{"hidden_size": 192, "head_dim": 32, "hidden_act": "gelu", "attn_scale": 0.177, "tie_word_embeddings": true, "parallel_block": true, "init_out_by_depth": true, "beta1": 0.95, "beta2": 0.95, "lr_head": 0.00534, "schedule": "wsd", "decay_shape": "linear", "final_lr_fraction": 0.1, "batch_tokens": [16384, 32768, 65536, 131072], "train_tokens": 184800000}
Each number is 128 + 32 x the weight over its row's rms, rounded and kept within 0 to 255. Layers, rows and columns count from 0. Numbers have three digits each. The size before them is the row's rms in percent of the matrix's.

# v: layer 4 attention value, 192x192, rms 0.0914, rows 175-181, columns 0-191
# o: layer 4 attention output (transposed), 192x192, rms 0.0839, rows 175-181, columns 0-191
v175 093:118096071161188137075110123090178121103128111091119100164137175094092163166143162093105118141115173112114157173120163166086085098087088163142183125109136083119110117123069124105128127097112154151140114185127140154100146108103109123088169112137113127083211155106094092140198068108107107091123067112076120152102156166112159143165161079135097102121167080165172156095159160129176129169126210112159127108156120137120116100099172151116115125164078103102150185144156159113166129104156159181200148106167105058134104138184161158138130163052098129112145112142140157129077142108111116072
o175 093:172192089134151157192162119125100081092136151149136139132179093153212060085116099143142140125132140141153165127160076076161101096125103113163137135144125147103180180137149118096063094129105112088127141109177134163041118112154153100137094152145165116157122092118150069118110177133125168110159160082125140116143150131147112158118136146116146131147144117171184114120092124168049126098147122195163122099105123123156136141108188153128101189095143095182178084103165114158086167145156104071110210123148178135150123185179144132176085098097116144179064162143099109168094141139141104130
v176 095:130115065132112145155107178134137112069169104114140137147138190130189097073070083144152114109091100115172106093098119090165096076178080104186103105122098091152148055135148108167187181137125152119130138103114195143174117128114180173159136122137093183084171147100147126140151091119088191162072132107127132061120084125075153138140119126199130188148141130106094175118147081131130120144134117102125138115124108147195103150112114114164129118097107137117066100120086185125109120151095053099158062138096176116169093110167142123122108142111158158123170137202149078111144089111107143143
o176 097:104088099104058135093156127140097156131076125067053125143126097127116063137145129149089154111158164107102082104156102179141128112091158107117146071161138129187198204084091158062191153073158180138157096156118122123138120082117142117089188156086176138138157105138143133142147130170116118089148091127089189173116153108132102064165135118104132062095129093126134123126153135118117133057172078139090124151121112110117147086118079128088139066110117131101135154163136095095137071121088139135107140119099119103133125093155105175195155164124118121140112103106138110115167107082087131227
v177 105:091127185054152157167185112099113134131062110148141116164120100116112128102120154140111100141152114122168137142171111177138117137120119097118128136126141088087131189098187141103142138066181115157176095094154127137139090086131112120073100207140104110148105093089150201080111119171119163124141152139137100174124154175157124134123170105080119117133070146154163158093095128156125092217088136190171171131116124127137170116136161095119146117174099122126133133133138106225161121145142169203074115133090130105204087048115118108155134138149183137104128152146157167104147121126112073063
o177 100:109138124172111094122108132106146135151150122154179138127108159112080171114188160128125155172091151122152174096181144114105163162073155194094172132095122103160116127151138138176082124122120155093162136236160123106082142135186073126178146130113100102120161136142109119122169130103130092120103100099152110107157099098136121106090116101121176127166147168126089167184143145129128196126156124108103094145157205116138149106069081137099157163138204108177125073180178124130113149093196191114137161119132099071151182148092144107062132173189147099125166183139150151139158143119134157188
v178 099:160148142147093152162123155123174087106081157133106113152176112140108156060116066114156151070120117117103127064117102133091144107169137184125100085129080132142142158127161129137102119150144152165115153141150147114123151123138167103143101112115105110106115181128130090131139145102084133102146145126132112108163092141133067116120139129127122214146117111098141130160172045186159121157089119075174188082144118121176071079110090151182127095167105172154083114083078121130135124135075115103189150135089141206085102148132181108130084125209138137097141027154139077137107087124204166136
o178 093:168119197087092136072181133143097182178105074130144062138022152095120140149172126107169131146138071151067098117102130147147141129078172121201103054160143144177120102120134184103207122102090138112131154171058095169162100124128108146085150142136172132113065123185112145131148093135154069121156096128109122151085117121139131150118123070131143118117089173109123125172119132174186141124107182087103097118070073110156129107135076138088112171135097107115112155145164089104130165109143125151112081155145090106124123111151130143153149155098137110165092173112123152083107087153085124167
v179 096:083120160140142109109166138161116147124113058169137076134128149154125113103171154124140148077090112151045111081095142159093110115112103133102122058124127137108074136168144108094134122083135168138128135168043086139130164115091192113171073142155128093181111124218050086163198101124147108139094093146167106155117115083086118141142126150115118125132102136123189172140145132079125199118145177055186155119149115134180122105140140135077136097168096129151108116128145192077108144108146074132099091106114159138191122099095145071107073150122154170121160073103135142124095152134145134125
o179 094:100096120158162164162135198094128069166100125119143123137110083088146125121108118099116092152183104163142181158092083134200149146130131206126131122163174124147145069085156101151157121099133065066114164120086071102130117073117107136118128191109114147069071100095177106106103132076107142122103121140105088085075135134108140156165104077152116172099148122115059070153116181172106107126112106161108124136104147153167109167134114132123120102166042082101109141118152104114152104125090098136083127111137127131106111166098158193095136077133147127168091083110124167158127123077039092108
v180 101:188143132108081158105059200110115140091099053130093107129087111096099149172144105181130095137127157122156139073068123140195115162094125185155123135119120125077106110130111156135096144112144139150138130149151084153093150117181162165102150141168119166132108108111161152117127066105124078117094052096131085095136154166169104118129081134156066099116097136107154112133092188130147154103098123190140105189111164162087129117175133149168089106077162181137131085095101130151175166166111137077139135131125157081134166110103148204133149165129087074131156151094077131171065090187119147111
o180 096:135143102106170121120087116061084113149135142131116160077133124134101127094146177067176113122084099108134113168131096109097121127089119111167144136117112153119136140106145084128136108139119026100063172147212156067055153138104080136134135081064081127089184156123113169136143152095196216154142181139148153140184122158080113153137102099103192116087099112168178164127150101134068132060102150132108158091160136142130126079095158136149166142113151102130073139136088171066103090096166077150102145118138137165130118148147122082181124087134103144103129128139108148077138145146088126135
v181 104:151139122129154118123142165099127036199144156112159141116085107143119096151143118141103158092115116137099094078201097132120140146111132166138167128050124089124150119174110115088139121114124154170099090111162103099139081141153123156073134158169153069109156152160178208102130130119143091116117176172107126112043163150136171103150142131218092128099116132159153119095126097142129104061155206152126070123144194095128154113179197189109130164118107136141098114131160113120163150141159100156106133117080170108114093084165100117082101140094167186153159095089156158156104115064120127116
o181 091:099140060151129175128134089152086116137126085180125122108151117126115191148143084130134169107143054130164171148091102153136167130144169089137168077155150135054147078104146147151108137080112094097082061216115119171109161146137134118152119119087150164170078150118155139187139106096119165158054126128147109166132107169032107125134149096120141208129146117161146090130159136137120142090113108170133106168124089137119085150083113158119154118144136047188150143158112122156107156188148161144129113081207144140136164137120171131118122112183069114139119113110079138136182147130138099183